python train.py --qk_norm=false --attn_scale=0.0884 --init_std_o=0.0 --init_std_up=0.0192 --decay_shape="linear" --batch_tokens=[32768, 65536, 98304]
Each number is 128 + 32 x the weight over the matrix's rms, rounded and kept within 0 to 255. Layers, rows and columns count from 0.

# layer 9 attention output (transposed), 768x768, rms 0.0944, rows 346-381, columns 384-479
[[ 84 128 134 138 134  91 185 178 133 123 129 128 120 118  91  95 123  81  50 100 123 142 152 102  90 125 116 136 134 136 102 111  93 107  69 163  93 118  96 138 162 144 144 115 124 124 183 106 158 112 180 126  93 110 122 107  84  92 141 198 188 187 184  92  74 162 103 102 126 134 103 131  92  94  75 101  74 185 158 144 129 159  82 151 164 130 109 137 156  95 126  94 175 111 122 129]
 [123  97 126 154 133 160  89 149 131  87 137 119  96 133  62 138 105 134 169 118 129 131 119  77 101 114 127 113 133 155  83 116 117  96 102 148 105 154  72 139 131 150 104 113 184 142 103 159 116 104  87 184 202 138 146 113 112 184 148 118 147 160  94 142 154 127 127 172 167 117 133 147 135 113  87  28 110 142 117 138 150  80 174  86 138 154 192 130 131 174 143 127  75 113 143 103]
 [106 125 122 115  64 101 129 157 151 101  78 129 129 162 131  77 106 122 118 164 138 146 132  75 169  73 110 131 107  86 123 101  93  89  92 155 140 190 174 174 133 198 147 190 114 101 104 173 156  98 129 118 112 151 152  77 163 165 155 152 108 160  92 115 180  86  69  94 147  92 147  98 125 124 110 154 202 194  91 165 100 136 141 133 163  80 134 134 103 152 177 108 174 174  70 173]
 [ 82  96 117 142 130 113 128 165 123 151 153 161 130  78 174 145 116 151 142 163 147 111 149 100 104 151  95  34  98 164  81 101 183  92 136 133 141 101 126  84 130 124 168 162 176  83 169 154 129 162 100 134 180 139 151 141 152  69 126  79  81 144  91 152 145 177 153 123  92 128 128  76 134 157 135  96 173 144 158 108 148 123 120 117 116  78 161 128 117  67  82  76  69 123 143 110]
 [ 77 195 170 134 101 147  61 215 114 130  98  93 182 130 196 158 137 142 105  83 123  83 156 156 131  89 126 123 125 128 115  57 123  73 145 164 126 107 145 132  99 124  96 224  99 161 121 147 176 101 107 144 153 124  99 114 158 108 138 117 172 122 151 155 122  99 121 152 103 158 132 108 186 166 111  92 130 103 109  86 129 167 126 145 115 127 151 170 119 128  31 154 194 173 119 127]
 [110 141 154 137 141 155 101 127 137 138 123 103 143 111  87  85  95 122 122 135  40  83 117 144 166 120  90 160 105 104 163 123 154 167 138 107 192 151 134 125 119 136 140 150  80  44 108 136 122 139 147  95 123  91 170 170 148 144 149 112 144 172 114 139 169 125 143 118 139 213 148 111 164 103 105 148 109 125 173 165 119 128 190 188 162 136  89 106  57  90 149  86  97 126 156 171]
 [162  78 157  45 140  94 180 124 149 124 146 117 140 164 163  80 164 127 144 147 121 148  99  95 140 115  70 128 105  72 103 172 107 103 193 155 116  51 155  79 136 114 145 126 120 123 159  80  92 146 127 172  77 108 107 115 157 140  88 161 170 169 135 165 107 140 136  77 157 170  95 142  89  64 161 156 146 127 114 172  69 153 143 157 134  91  95  99 105 118 150 122 119 150 148 192]
 [ 93 127 174 149  98 150 103  93 156 127 151 102 127 147  28 133 172 167 105 133  95 145 171 116 146 103 116 113 161  87 127 182 158 102 124 151 140 163 109 144 108 110  89 161 163 103 144  90 100  80 167 112 189 234 140 186  57  92 160 148 141 146 146 119 115  82 118 107 135  88 117 105 188 158  78 135 119 104 149  46 128 151 173 121 156 129 124 115 100 116 161 165  81 118 103 148]
 [103 105 162 106 177 190 134 107 121 119 180 148  88 107 160 116  90 143  66 160 119 131 136 116 114 125 155 134 114 126 171 164 143 128  88 130 121 136  90 120 139 145  97 171 151 158 100 178 120 122 127 179  75 126  86 137 134  92  68 141 155 142 153 104 121  86 114 107 131  51 142 159  74 120 113 137 162 119 144  96  88 135 113 145 160 141 138 153  96  85 117 138 113 139 134 140]
 [179 116 109 118  74 108 133 111 165 121 137 119  96 163 110 105 145 111 141 115 126  72 120 107 153 151 135 221  53 193  87 135 161 173 136 132 173  76  84 131 112 130 109 184 131 142 124 137 120  97 100 154 127 115 149 113  78  94 156 121 129  94 149  69  86 141 200 131 163 128 143  56 135  79  88 103  89 159 107 164  66 155 103 117 133 158 129 139  61 154 122 116 162 135 137 127]
 [126 123 157 104 131 117 127 106  73 134  96 137 131 190 125 134 130 158 138 126 179  64 132 151  60 120 133 135 114 123 117 142 124 134  98 179 125 175 113 129 107 168  87 130 123 162 151 132 124 185 241 109 120 139 149  72 132 127 157 135 111  90 150 122  82 174 144 141 113 112 132 189 156 168 120  90  98  96 188 131 130  57 139 173 131  88 113 149 112  99 100 145 128 150 117  80]
 [106 143 123  75 149 136 100  66 148 130  61 121  92 119  76 129 133 147 102 135  95 152 161 161 170 113 131 125 139 131 105 169 142 120 105 156 158  99  65 132 119 117 111 130 162 127 160 119  84 106 161 165 136  84 105 137 183 196  91 165 131 111 127 132 142 145 180 160 115  80 187 105 143 128  95 109 121 110 160 188 135 132  78  86 127 166 162 147 146 142 230 100 126 153 153 121]
 [149 137  65  67 104 101 111 148 125 114 104 192  94 166  64 101 142 127 119 134  87 124 138  91 162 103  97 149 142 110 134 111  89 176 101 157 120 134 165 190  83 135 100  95 131 105 107 180 197 134 143  96  60 190 171 124  81 129 118 107  25 112 123  86 131 145 121 191 151 114 113  66 112  96  72 137 133 115  98 146 143  93 110 108 125 173 134 128  57 161  96  99 166 117 124 106]
 [114 100 146 145 138 117 139 148 150 100 147 126 170 131 195  85 107 127 142 130 173 127 124  80 153 121 141 116 150 134 109 126  94 119 102  99 150 105  88 167 115 126 154 172 141  68 143 109 172 128 156 101  65 140 138 126  86 140 132 138 117 127 162 114 119 117 114 161  84 110 115 140 161 109 103 112  98 141 146 141 188 114  80 135 119 115 101  98 160 140 144 137 140 148 123 137]
 [131 111 193 121 102 104 120 133 107 126 110 166 112 148 127 102 123 166 140 114  99 132  72 157 120 123 134 115  97 153 116 139 108  76  56 121 131 172 100 133  89 184 121  74 183 116 151 115  92 104  96 110 153 113 110 130 102 191 113 134 125 122 122  82 116 177  84 135  95 109  54 174 125 103 192  82 147 156 111 111 129 108 113 104 137 138 150 170 148 110 158 112 108 145 119 121]
 [151  73 150  70  63 124 104 148 119 116 151 119 150 100 159  92 134 166 145 145 136 116  97 157  71 129 128 100 106 120 150 127  92 165 130 152 127 195  82  98 120 125 129 147 134 136  77 127 141  71  89 136  65 116  95  87  71 125 137 103  73 111 199 163 149 149 150 117 143 157 150 113 117 110 164  99 147 111  39 126  84 151 170 122 155 115 141 114  61  99 121 130 189 109 157 126]
 [116 172 171 138 138 138 103 196  90 214  89 106 105 209 155 122  88 119  60 133 148 168  96 118 110 111  59 109 135 135 122 113  99 133 110 115 145 170  99 127 162 107  55 114 121 120 152 137 125 132 112 115 142 118 180 118 146 116 109 150 163 116 154  84  97 134 139 185 118 129 112 145 107  52 122 135 122  63 157 157 130 123  86 122 167 161 187 113 182  98 145 164 118 139 147 114]
 [133 149 129 172 151 130  27 111 207 134 215 137 144  96 135 123 179 118 170  30 119 162 124 119 174 125 105 142 119  90 131 101 182 134  70 107 124 122 133 100  90 114  91 136 152  94 109  58 111  93 189 126  89 169 198  85  99 102 128 141 158 105 178 172 103 127 134 161 196  99 156 120 128 136 137 158 124 188 138  40 101 143 180 108 139 131 149 125  85 114 192 165  65 162 162  77]
 [128 156 141 110  94 125  85  78 141 172 128  75 138 134 127 103 164 156 173 127 142 141 108 132 125 166 154 185 121 153  89 139 131 147 160 130 158  70 120 121  67 158 167 136 127 129  88 183 143 160 120 133 105 136 134 107 132 135 150  42 181 108 152 129 131 122 148 169 144 114 130  68 146 107 119 147 137 170 170 132 176 161 117  51 119 135  49 106 135 134 151  69 110 170  83 110]
 [208 180 130 132 154 123 158 125  78  78  92 111 136 145 126  87 156 102 115 163  87 153 141 166 144 156 143 151 142 110 164 109 125 133 192 149 137 157 105 131 129  88 127 183  54  71  57 141 137  89  74 145 155  63  93 123 141 122  88 123 129 146 162 166 142 118 108 113 118 133 126  68 199 188 102 167 153 142 150 111 138 221 105 114 120 191 121 111 112 101 138 137 160  79 156 209]
 [121 176 180  91 169 130 139  98 127 133 121 222 171 118 111 119 134 138  78 182 181 107 134  83 147 132 167 102 137 184 114 107 166 120 144  88 117 104  86  56 192 183 104 135 153 120 127 127 168 175  54 156 168 121 129 113 141 152 141  96 160 175 140 145 135 111 106 154 104 106  70 143 115  66 152  87 140 140 102 140 118 145 131 146 163 122 138 128 134 128 182 109 137 129  76  85]
 [121 140  79 117 127 140 114 131 111  92 104 105 107 118 153  93  85  88 103 130 142 158 139 113 123 134 163 201 144 147  62 185 147 187  68 169  96  90 168 163 158 134 139 121 152 150 108  99 180 157 152 122 127 145 103 111 149  87 130 144  63  45 144 167 140  99 153 173  92 181 131 149 139 139 127 145  85 128 173 108 188 190 115 105 136  87  85 157 125 142 120 104 144 131 138 158]
 [ 82  61 117  99  88  83 181 126 161  73 148 201 118 153  81 126 125 126  95 152 114 125 104 184 133  75 143 136 111 124 152 179 220  68 102 150 149  94 186 125 123 212 179 138  61  55  84 182 170  93 139  99 110 147 103 142 136  99 111 172 110 141 134 154 144  97 142 117 163 173 178 121 154  93 100 161 138  67 113  66 216 161 142 187 161 163 109 129 177 116 167 133 127  98 134 124]
 [ 96 159 135 153  95 176 105 124 158 183 114 187 170 165 102 145 127 191 109 142 141 147 109 128 139 158 195 144 106 175 211 124  78 145 178 156 145 119 133 126 171 151 104 105 116 145  29 128  84 130 137 141  87 112 160 177 134  86  97 126 169 108 120  74 160 144 118 135  78 141 130  95 103 184 119 190 129 147 108 190  83 153 150 115 115 149  50 122 132 108 162 139  95  72 145 171]
 [144 141 118 150  96 135 148 189 102  85 155 131 124 123  73 147  90 127 114  86 171 175  99 161 131 110 134 119 101 121 133 104  99 109 107 107 145 122 147 148  73 177 199 113 120 117 121 124 122 129 106 105 146 196 136 191 128 114 156  68 145 179  61 121 103 136 104 157 111  88 178 105 108 116 153 189 136 177  92 126  44  91 132  89 118 135 105 167 174 102 177 212 125  85 144 126]
 [154 202 158 109 107 118  96 185 114  99 107 153 115 155  77  98 136 107 179 125 127 138 105 132  84  74  71 169  36 115  83 140  99 135 142 191 169 146 127 168 174 191  77 102 118 118 151 121 190  86 139 115 129 112  92  99 127 165  83 127 104 190 131 126 122 127 221 119  91 114 155 193 148 139 153  99 122  78 131 138 144 126 159 127  88  96 117  92 181 150 148 170 159 149 139  41]
 [ 73 156  67  83  86 158 200 156 118 139 149 108 130 138 125 113 159 187 114  76  85 125  80 153  79 122  90 156 116 150 162 135 109 121 128 139 102 139 161  42 155 152  72 117  80 160 159 187  76 195 108 124 213 105 151 135  55 178  99 139  51  86 129 119 160 102  96  99 110  77 149 129 136 147 135 124 131 117 112 128  93 125 121  51 115 125 116  87 139 123 142 131 183 134 152 134]
 [109 143 120 119  97 138 116 123 130 170 115 127 150  68 145  67  79 127 151  75 116 109 188 121  79 109 112 142 114 110 164 144 108 159 113 106 142 153 202 180 124 152 133  96 132 138 167 109 139  87 129 181 128  95 130 124 198  99 143 139 127  61 204  57 189  93  86  80 139 189 129 153 152 163 111 110  89 136 135  95 122 141 105  70  84 139 142 185 109 194 185 129 159  91  53 147]
 [157 114 125 112 150 128 108 135 135  49 109 185  84  73 191 105  84 136 100  46  47  95  74 141 123 119 111 145  95 126  97 164  97 132 127 194  53 131 148 149 145 180 134 160 160 111 135  61 143 151 141 127 122 153 172 130 100 181 157 125  94 117 127 129 129 161  57  35  95 131 139 132 143 122 131 110  97 162 113  74  96 122 167 115 176 123 104  98 136 150 109 135  98 118 159 125]
 [112 116 144 133 128 125 151 120 118 107 135 109 138 147 142  94 133 134 104 194 125 144  87  84 138 159 133 100 138 165 139 130 140 142 187 100  98 168 110 118 176 133 129 109 185 175  69 224 150 144 171 146 190  79  60 132 165 117 167 126 128  71 139 166 173 128 196 111 120 151 138  98 120 168 150  94 110 118 163  63 106 134 147  72 145 130  83 108  47 146 101 181 139 152 129 150]
 [116 100  78 124 136 134 150 138 102 154 107 140 174  99 200 142 116 143 145 203  72 145 154 105 139 147 138  90 184  93  99 189  89  66  85 141  75 158 119  96 113 153 191 181 144 140 124 134 104 111 161 102 115 127 105 142 119 104 157 151 156 111 143 113 102 155  94  88 127 238 103 157  92 106 100 150 126 146 121 134 158 136  63 134  97  72 104 108 157 156 100  94 158 119  96 114]
 [131 137  88  89 185 133 105 157 127 136  85 158 206 127 163 201 107  62  69 143 121 101  74 127 135 161 157 177 165 108  81 156 124  96 119 118 154  92 148 141  91 146 152 145 194 162 132 177 150 164 157 112 118  78 135 148 141 127 122 120 103 106 142 121 117 115 150  69 146  80 102  96  90 110 170 198 143  98 147 101 116 169 121 121 118  81  88 116 101 107 163 106 175 124 107 109]
 [183 151 116 112 119 144 111  63 142  97 113  87 157  96 107 157 147 116 141 165 116 130 124 103 125 110  97 140 108  97 157  69  74 151 184 121  98  90  86 141 157 147 136 133 120 142 143 105 132 151 148 151  90 109 111 169 124 102 142 109 137 149 119 160  85 109  64 184 210 153  99 141 150 161  98 109 155 152 132 156 146 101 155  83 114  50 115 205 155 145 102 153 145 152 154 123]
 [131 136 102 116  95 117 140 125 148 127 117 166 160 156 110 134 115 148 180 148 158 150 151 115 125  97 121 212 149 108 112 175 150 199 182 138 150 146 141 154 141 113 147 125 144 144  86 124 150 150 127  67 139 171 102  98  85 132 131 121 141 127 116  58  92 148 196 150  92 179  95 106  85 166 181 101 167 133 142 100 133 170 111 185  85 156 132 172 138 137 100 142 127 104 149 142]
 [124 206 177 108 109 180 115 153 145 141 119 132 183 134 137 157  59  95 124 157 107 148 141 113 139 145 180 131 159 181 168 144 117  93 149 137  92 117 155  71  76 104 163 112 144 128 147 141 150 129 107 124 114 130 181 109 165 131 129 136 126  65 132 127 204 123 115 193  92 118 108 166 175 147 130 149 132 146  97 104 115 166 155 105 172 135 109 121  96  89  91 110 145 104 153 175]
 [103 196 205 102  83 155 140 104 107 102 109 126 203 164 169 146 136 154 161 154 169 109 183 119 143 106 129 138 120 109 199  87 118 132 163 181 158 129 137  99  81 114 140 171 153  71 138 148 129 108  72  95  87 126 129 139 119 125  51 123 133  98 154  93 101 100 134 109 117 213 141 138 115 137  89 133  96 166  99 128 119 146 183 152 194 112 144  39 111 179 142  87 133 153  63 138]]
# layer 9 attention value, 768x768, rms 0.113, rows 347-382, columns 384-479
[[ 98 102  79 143 115 128 124  94 111 125  89 134 112 157 117 150 163 163  93 136  99 149 152 117  74 194 130 149 139  97 160 162 141 109 155  99  91  87 118 139 151 141 157 109 116 186  89 119 155 128 142  90 123  59 103 129 145 130 145  92  67 136 125 135 128 141 168  99 148 116  98 137  96 114 161 130 111 153 145 126 106 156 104 141 147  64  85 156 108  95 160 132 112 128 136 154]
 [196 125 152 143 157 102 144 105 137 122 215 124 157  95  61 156 157 133  75  75 147 101 199 138 111 173 168 160 103 127 125 136 134  78 190  72 154 107  69  44 118  99 106 147 109 187 123  73 129 175 118 137 130 138 128 183 127 124  88 162 144 111  99 136 114 172  93 200 153 109 145 169 187 170 109 124  42  93 142 157 160 116 122 150 133 136  77 107 210 110  80 149 152 122 123  12]
 [ 85 151  97  91 137 159 167  81 104 141 101 125 127 244 130 150 122 149 165 114 134 132 202 176 195 100 128  92 110 104 178 154 113 151 119 139 118 157  92 137 130 129 103  44 127 106  87 153 142 120 150 123 115  99 127 117  88 216 167 190  96 125  86 133 128 143 157 177  43 133 107 133 178 133 137 133 121 121 154 118 145 133 110  90 144 143 144 151 158 128 141 129 155 160 139  84]
 [164 111 144  69 152 122 171 123 155 127 168 155  75  84  68 166 120  78 130 153 173 129  83 142 138  98  82  84 127 181 174 103 118 156 112 124 121 210 133 132 144  80 205 122 133  77 184 189  79 207 153 172  96 134 125 172  91 139  75 164  74 140 124 110 142 155  93 212  98  94 188 171 127  44  84 168 105 159 132 137 182 155 166  79 102 118 179 112  80 146 128 127 139 185 112 129]
 [133  92 115 161  60 105 150 162 122 143 127 114 152 103 154 109 187 121  99 109 157 158 129 105 177 175 159 138 106 112 124 128  86 109  73 129 125 145 133 105 137  69 151  76 204 186 106 102 162  96  95 155 135 159 125  45 163  95 124 186 111 153 168 104  97 237 116 128 110  82 129 120 155 100 175 151 107 107 129  94 101 109 123  72 111 123 138 105 115 178 113 109 182 104 108 124]
 [ 89 170 159 149 115 103 104  78 138 128 144 139 165 132 112 148 109 167 124 173 150  98 138 133 173 142  97  80  69 131 160 103 179 145  97  84 166 103 134 135 108  99  99 123  83 139 103 143 140 122 127 164 198 102 128 180 147 112 167 194  97  79 163 120 117 151 118 173 147 157 158  93 157 151  57  70 123 144 105  38 160 115 107 100 111  80 124 123 117 135 118 123 124  89 105  69]
 [139 172  93  85 160 122 194 139  75  43 112 159 109  78 109 134 155 126 120  85 134 151 130  69  96 111 133 141 162 174 158 133  82 106 112 107 112 150 173 120 145 157 108 128 135 116 155 116 126 146 111 169 135 101 190  64 195 140 166  62  96  74 111 156 120 140 157 146 128  97 143 163  76 130 171 165 160 138  63 139 124 141 123 154 156 144 159 177 156 121 110 141 117 150 144 153]
 [137 100 119 125  93 124 132 111 127 143  88 154 192 124  93  87 162 129 160 127 126 123 164 152 154 126 130  84 156 142 135  85 169 114 168 119  66 113  89 150 117 142 134 186 179 193 185 111 133 171  72 125 142 121 174  89 120 185 164  82 116 135 115 203  82 109 152 110  70 107 154 109 184 117 121 176 144  89 134 139 141 154 167  97 114 120 157 141 128 112 107 102  98 145 114 110]
 [ 89 125 160 154 207 172 129 135 116 145 107 118 151 119 167 132 104 163 166 149 138 138 158  83 112 106 116  96 173 114 119 120  51  90 119 147 140 156 139 101  99 162 211 153 153 101 108 127 166 126 117 182 129 157 154 155  97 119 141  88  89 112 127 165 187 149  93 153 125 120 153 103 197 126  82 156 183 104 103  92 132 135 112 198 158  62  94 140 103  77 119  95  78 106  95 140]
 [115 155 128 101 121 131 166 135 165 144 142 129 117  60 103  69 113 127  90  88  82 145 113 122 206 101 159 157 123 128 127  57 160 169 184 117 149 115 127 117 129  82 177 168 141  71 110 156 105 122 124 148 113 129 109 112  99 106 124 134 187 164  75 116 157 146  51 166  66  78 188 131  98 153 207 154 108 165 124 137  95 165 179 130 162 126 191  64 130 156 185 103 188 112 165  93]
 [154 118 123 160 130 140 112 101 148 127 109 110 104 135 142 124 159 155 210  84 126 111 112 122 140  65 121 134  95 104 107 131 106 121 150  93  84 123 158  87 116 140 129 146 203 137  68 155 123 159 109 155 103 121 130 137  61 126 110 130 136 193 107  26 136 118 166 117  76 102  88 166 164 165 124 200 139 143 104 141 139 175 130 151  89 171 129  82 160 108  93  72 109 129 151 175]
 [ 94 138 151 220  86 139  86 162  87 141 142 141 123  92 136 119 147 167 177  40 111 124 106 137 175 168  88 107  87 160  75 161 163 109 178  75  69 148 174  61 195  92  87 147 129 124 236 120 135 115 108 135 110 144 118  73 190 176 186 108 203 114 154  91 158 120 209 161 128 138 158 131 179 146 191 101 136 106 183 142 170 114 124 129 159 122 167 160 152 117 190 119  73  88 132 163]
 [150 142 130 108 108 121 133 127 138 101 124 141 127 120  65 122 192  96  81  79  67 159 121 125 107 111 115 168  97 105 135  90 111 143 136 103  93 136 173  82 164 143 119 136 165 131 148 152  60 151 123 130  93  76  64 125 150 116  62 137 166 165 124 111  92 154 168 107 138 130 139 146 102 136 132 119 144 151 136 194  77 115 153 107 144 136 129 104 169 143  77  76 128  98 157 144]
 [123 137 114 146 149 105 116  62 124 119  92  93 156 161 140 129 177  93 106 164 183  89 186 149 112 113 170 196 158 112 157 138 125 130 197 149 145 107 130 103  78  96  85 150 176 126 125 174 115 136 140 122  82  64  94 146 156 122 137 130 121 129 165  89 152  94 144 105 147 119 158 103  96 173 156 133  74  94 114 126 106 120 105 175 144 104 126  68 143 132  72 115 187 117 152 194]
 [115 109 128 177 116 143 131  85 141  78 158 163  75 152 126 159 158  94 160 190 117 210 138 169 184 132 114 152 108  93  55  79 170  94 162  87  88 112 173 134 163 125  45 155 105 125 150 144 162 137 133  90 117  94 136 121 142  51  73 131 118 129  88 154 174 124 110 173 144 102  97 167 167 189 118 147 138 165 234 124 192 125 106 140 105 162 147  63 140 164 202 108 138 130 127 182]
 [ 94 128  80 133 149 133 161 101 155  43 176 159 143 111 100 105 117 126 154 151 143 133 170 152 102 139 217  85  78 120 151 115 140 163 163  77 190 172 125 109  63 145 125 127 145 131 122 135 101 171 122 112  91 132  87  98 101 124 120 156 128 151 139 166 122 116  89  78 120 105 138  81 164 149 154 129 100  85 120 110 149 146 127 124  98  39  72 125 133 155 150 212 136 148 101 111]
 [136 123 131 167 106 167 144 137 106 130  76 142 161 112  94 179 107 115  76 198 134 152 153 116  42 137 138 127  77 123 152 157 126 108 157 138  65 122 123 147 124 135 107 137 139 201 129 183  96  98 112 130  97  86 132 134 113 105 107 107 113 120 136 142 169 109 134 100  93 169 133 135 148 116 173 152 120 155 144 170 139 182 113 159 100 155 119 112 128 123 111  82  80 153 118 159]
 [151 188 113 177 153 143 156 132 154 131 133 128 148 100 111 128  84 110 108 115 139 132 118 101 165  53 113  78 129  72 138  84  85 128 130  82 115 151  72  93 159 159 207 202 190 159 146 147  92 102 125 105 136  99 102 143  56 177 165 157 115 209  72 137  90 120  75 105 121 126 104 122 139 156  90  84  54 129 182 114 120  93 125 154  99 161 210 110 180 131 105  84 134  74 105 116]
 [158 127 127 107 122 156 155 189 110 160 120 142  92 111 145 178 119 128 199 115 139 129 104  63 179 172 145 122 135 159 168 155  70 146  44  47 108 112 154 117  92 200 138 136 160 100 160 154  89  90  82 140 125 145 144 168 121 131 170 133 148 126 191 118  62 139 178 154 167 129 109 176 139  95  93  50 105 189  75 146 110 115  43 124 140 135 111 123 172 237 143 116 139 151 114  75]
 [179 112  84 150 125 153 155 122 131 121 101  64 134 144  21  68 116 129 121  99  98  77 137 111 173 140 116 157 146  99 153 120 106 146 143 159 154 119 135 110  67 142 187 144 212 133 152 129 108  98 157 145  76 144 123 150 127 119 138 179 119  91 109  91 119 163 128 144  91 100 169  84 101 151 144 128 112 155 144 112 106 137 111 136  93 137 133 132 110 145 108 114 115 160 190 137]
 [110 114 164 130 113 200 125 173 132 131 131 118 105 173 131 127 174 197 154  88 116 108 150 118 135  97  97 141  78 114 136 110 133  78 163 104 102 160 139 102 159 116  60 147 143 169 134 180 104 161  75 171 154 151 142  95 145 150  93 117 131 127  82  86 132 106 124 100 107  91 143  93  63  68 117 113 121  68  76 153  82  40 155 126  98 164 133 108 113  64 145 120  84 179  91 124]
 [148 186 124  83 172 174 129 135 167 162 136  40 106 150 136 164 145 160 130 111  73 140 109  32  82  97 133 116 118  84 103 125 113 120 195 110 118 124 128 155 149 142 108 123 153  98 176  94 142 124 131 135 137 143 119 122 116 109 147 149 152 106  75  90 147 126 144 124 150  87 121 150 128 108  76 148 161 180  90 171  81 158 158 124 135 151 167  68 137  96 141  99 104 135 133 162]
 [127  51 142 153 170 173 120 129 115  80 165  57 114  73 136 132 137  70 122 149 119 142 102  98 117  88  86  98 104 125  92 102 160 106 103 134 136  70  87 195  88 116 104 178 165 136 181 146 118 136 111 153  85 147  80 129 186 157  93 137 105 131 176 144 105 129 138 103 197 139  84 132 135  82  83  83 146 164  67  38 114  97 110 220 140 119 146  78  99 102 156 137 109 105 116 126]
 [ 62 110 112 137 152 165 119 163  95 111 128 136 135 105 202 184  89 172 153 122 115 129 128 142 171  97 121  82 147 136 103 102 128 142 164 129 103 167  62 116 134  66 129 158 127 120 143  96 120 131 153 185  95 113 184 123 189 113 131 180 130  25 185 115 128 152 180 100 135 114  77 161 131 147  70 161 104  67 221  95 130 106 153 119 126  89 169 104  75 143  33 107 172 155  75 134]
 [ 86 102 132 106 148 162 168  92 102 184 108 104 149 108 139 174 118  65  75 153 103 158 127  98 119 138 132 133 194 132 154 139 170 135 163  58 114 170 110  81 124  68 118  73 111 127 100  97 116 131 101 156 114 153 143 126 140 139 112 213 134 103 101 111 132  96 130 109 128 107 117  98  91 142 156 174 152 207 130 126  91 175 127 118  88 109 167 188 143 113 112 157 121 141 152 171]
 [130  88 133 188 112 161 120 146 147 105 160 101 102 141  87 160 110 115 149 146 148 128 174 115 120 106 150 149 181 127 132  72 114 142 176 182 118 105 102 212 148  89  99 139 137 101 135  79 142  48 193 156 156 128 144 128 130 121  95 127 165 218 189 163 145 136  88 109 155 245  79 106 130 135 169 110  96 171 147 185 133  66 155 159  92 121 145 141 108 120 157 148 133 168 120 200]
 [115 106 153 174 150 140 132 172 123 126 128 118  79 180 128 148 148 150 180 152 149 147  99  92 183 148 121 137  94 166 117  73 111 109 190  92 108 115  93 101  74  51 130 140  81 121 115 179 136  95  37 126 120 177 117 181  89 127 121 124 120 144  72 176  80 159 163 183 136 134 161 101 188  38 111 170 165  78 158 102 148 107 114 131 142 169 148  74 166  88 100 138  38 129 204 115]
 [ 69 120 183 160 140 122 184 106 132 171  91 130  76 157  92 108 148 159 127 114 152 158 163  89 109 125 155 139 108  86 166 101 127  78 104 108 159  81 141 132 201 112 126  85 150  84  91 162  61 120 117 123 144 121 109 116 117  94 133  65 131 155 119 124  82 116 177 172 128 169 147 191 212  97 136 125 150  93 135 163 171 128 100 179 138 126 100 125 137  98 116 125 105 171 113 112]
 [204 131 141 177 127 106 147 152  84 140  78 131 145 111  92 183 134 107 106  93 141 149 133 162  98 113 135 143  75  72 138 147 153 102  64  90 121  65 165 193 154 155  71 130 146  94  70  52 168 125 139  86 180 135 169 161  64 185  84 126 125 155 121 106 107 133 103 123 145 135  71 165 136  74 114 106 146  60 101 126 136  77 160 174  89 138 157 117 169  91 164 128 146 125 170 162]
 [145 124 143  85 111 124 142 108 161 116 159 100  90  91 103 145 117 127 118 109 102  94 114 123 124 107 101  83 123 167 166 134 146 141 152 149 166 108 127 133 159  65 120 100  97  51 114 161  69 167 138  48 125 116 149 119 152 153 135 186 124 150 111 139 121  97 164 147  93  69 129 112 185 121 114 105 174 152 108 102  85 151 144  94 148 131 106 121 172 103 147 138 104 153 156 130]
 [149 112 168 130  71 136 135 158 155  73 185 119 111 120 101 126 159 115 161 128 118 110 108 154 149  89 145 147  71 130 120  89 147 155 162 144 118 147 123 102 128 123 109  80 118 151 122 117 117 102  64  98 164 167  97  76 125  67 170 130 143 103 129 143 151 157  94 139 114  98 147 117 155 123 154 106  86 106 157 107 129 123 106 128 181 155  82 121 137 203 169 196  95 111  82 113]
 [165 133 152 172 131 126  76 160 103 157 141 136 118  74 111  96 140 128 130  62 102 164 156 161 101 155 126 134 130 116 104 205 190 153  84 130 123 219 169 121 121 112 186  43 124 188 107 117 135  91 131 149 156 135 127  73 172 176  32 173 135 102 134 115 142 149 171  71 100  70 132 137  67 102 134 153 113 122  80  74 128 131 153 102 117 153  99  50  95 114 187  99 100  43  96 136]
 [198 118 148 103 173 112 113 132 124 128  86  90  61 113 144  94 164 134  55 135 129 137 124  90 103 104  66  90 131 140 118 121 143 121  43 150 129 107 142 110  68 178  66 167 144  89 127 182  89  96 142 144 100  99 129 148 150 201 111 125 118 192 162 106  77 105 176 103  74  86  97 183 131 149 127 106 163 135  86 172 113 127 157 117 141 114 140  78 145  66 166 139 155 172 124 138]
 [152  91 132 198  98 125 167 206 173 124 134 161 129 110 124  91 141 175 134 160 137 127 125  74 135 136  92 135 141  96  73 138 162 111 132 113 123 163  59 143 133 138 101 164 188  50 163 104 118  93  70 152 152 140 144 167 108 193 147 169 108 169 104 177  90 106 195 130 143 111 183 110  79 123 182 129 116 122 141 129 136  95 101 203 117  83 137 122 161 190 135 134 148 112 148 149]
 [ 91 101 163 125 180 137 113 116 119 129 122 143 122  83 130 148 125 128 139 107  18 143 152  72 140 183 122  97  58 115 122 117 105 114  69  99 125 198 145 143 129 136 181 123 117 179 114 146 153 117 119 108 112 130 149 130 142  98 157 127 124 141  88 170 129 163 127 170 208 106 172  68 198 134  99 122 138  70 119 117  95 113 107  82 115 106 152 192 157 142 101 141  79 126 227  87]
 [106 142 170 112 134 128 126 155 120  93  97 104  64 127 136  97  70 130  64 155 140 104 127 112 152  95 135 103  89 178 140 185 140 161  85 109 165 103 166  89 115 121 152 132 149 129  88  99  93 134  98  94 140 147  76 113  97 103 105  92 154 180  84 119  77 109  50  67 166 184 105 103 137 117 113 142 155  60  67 110  95  49 126  94 108 111 146 100 148 157  86 185 137  85  66 153]]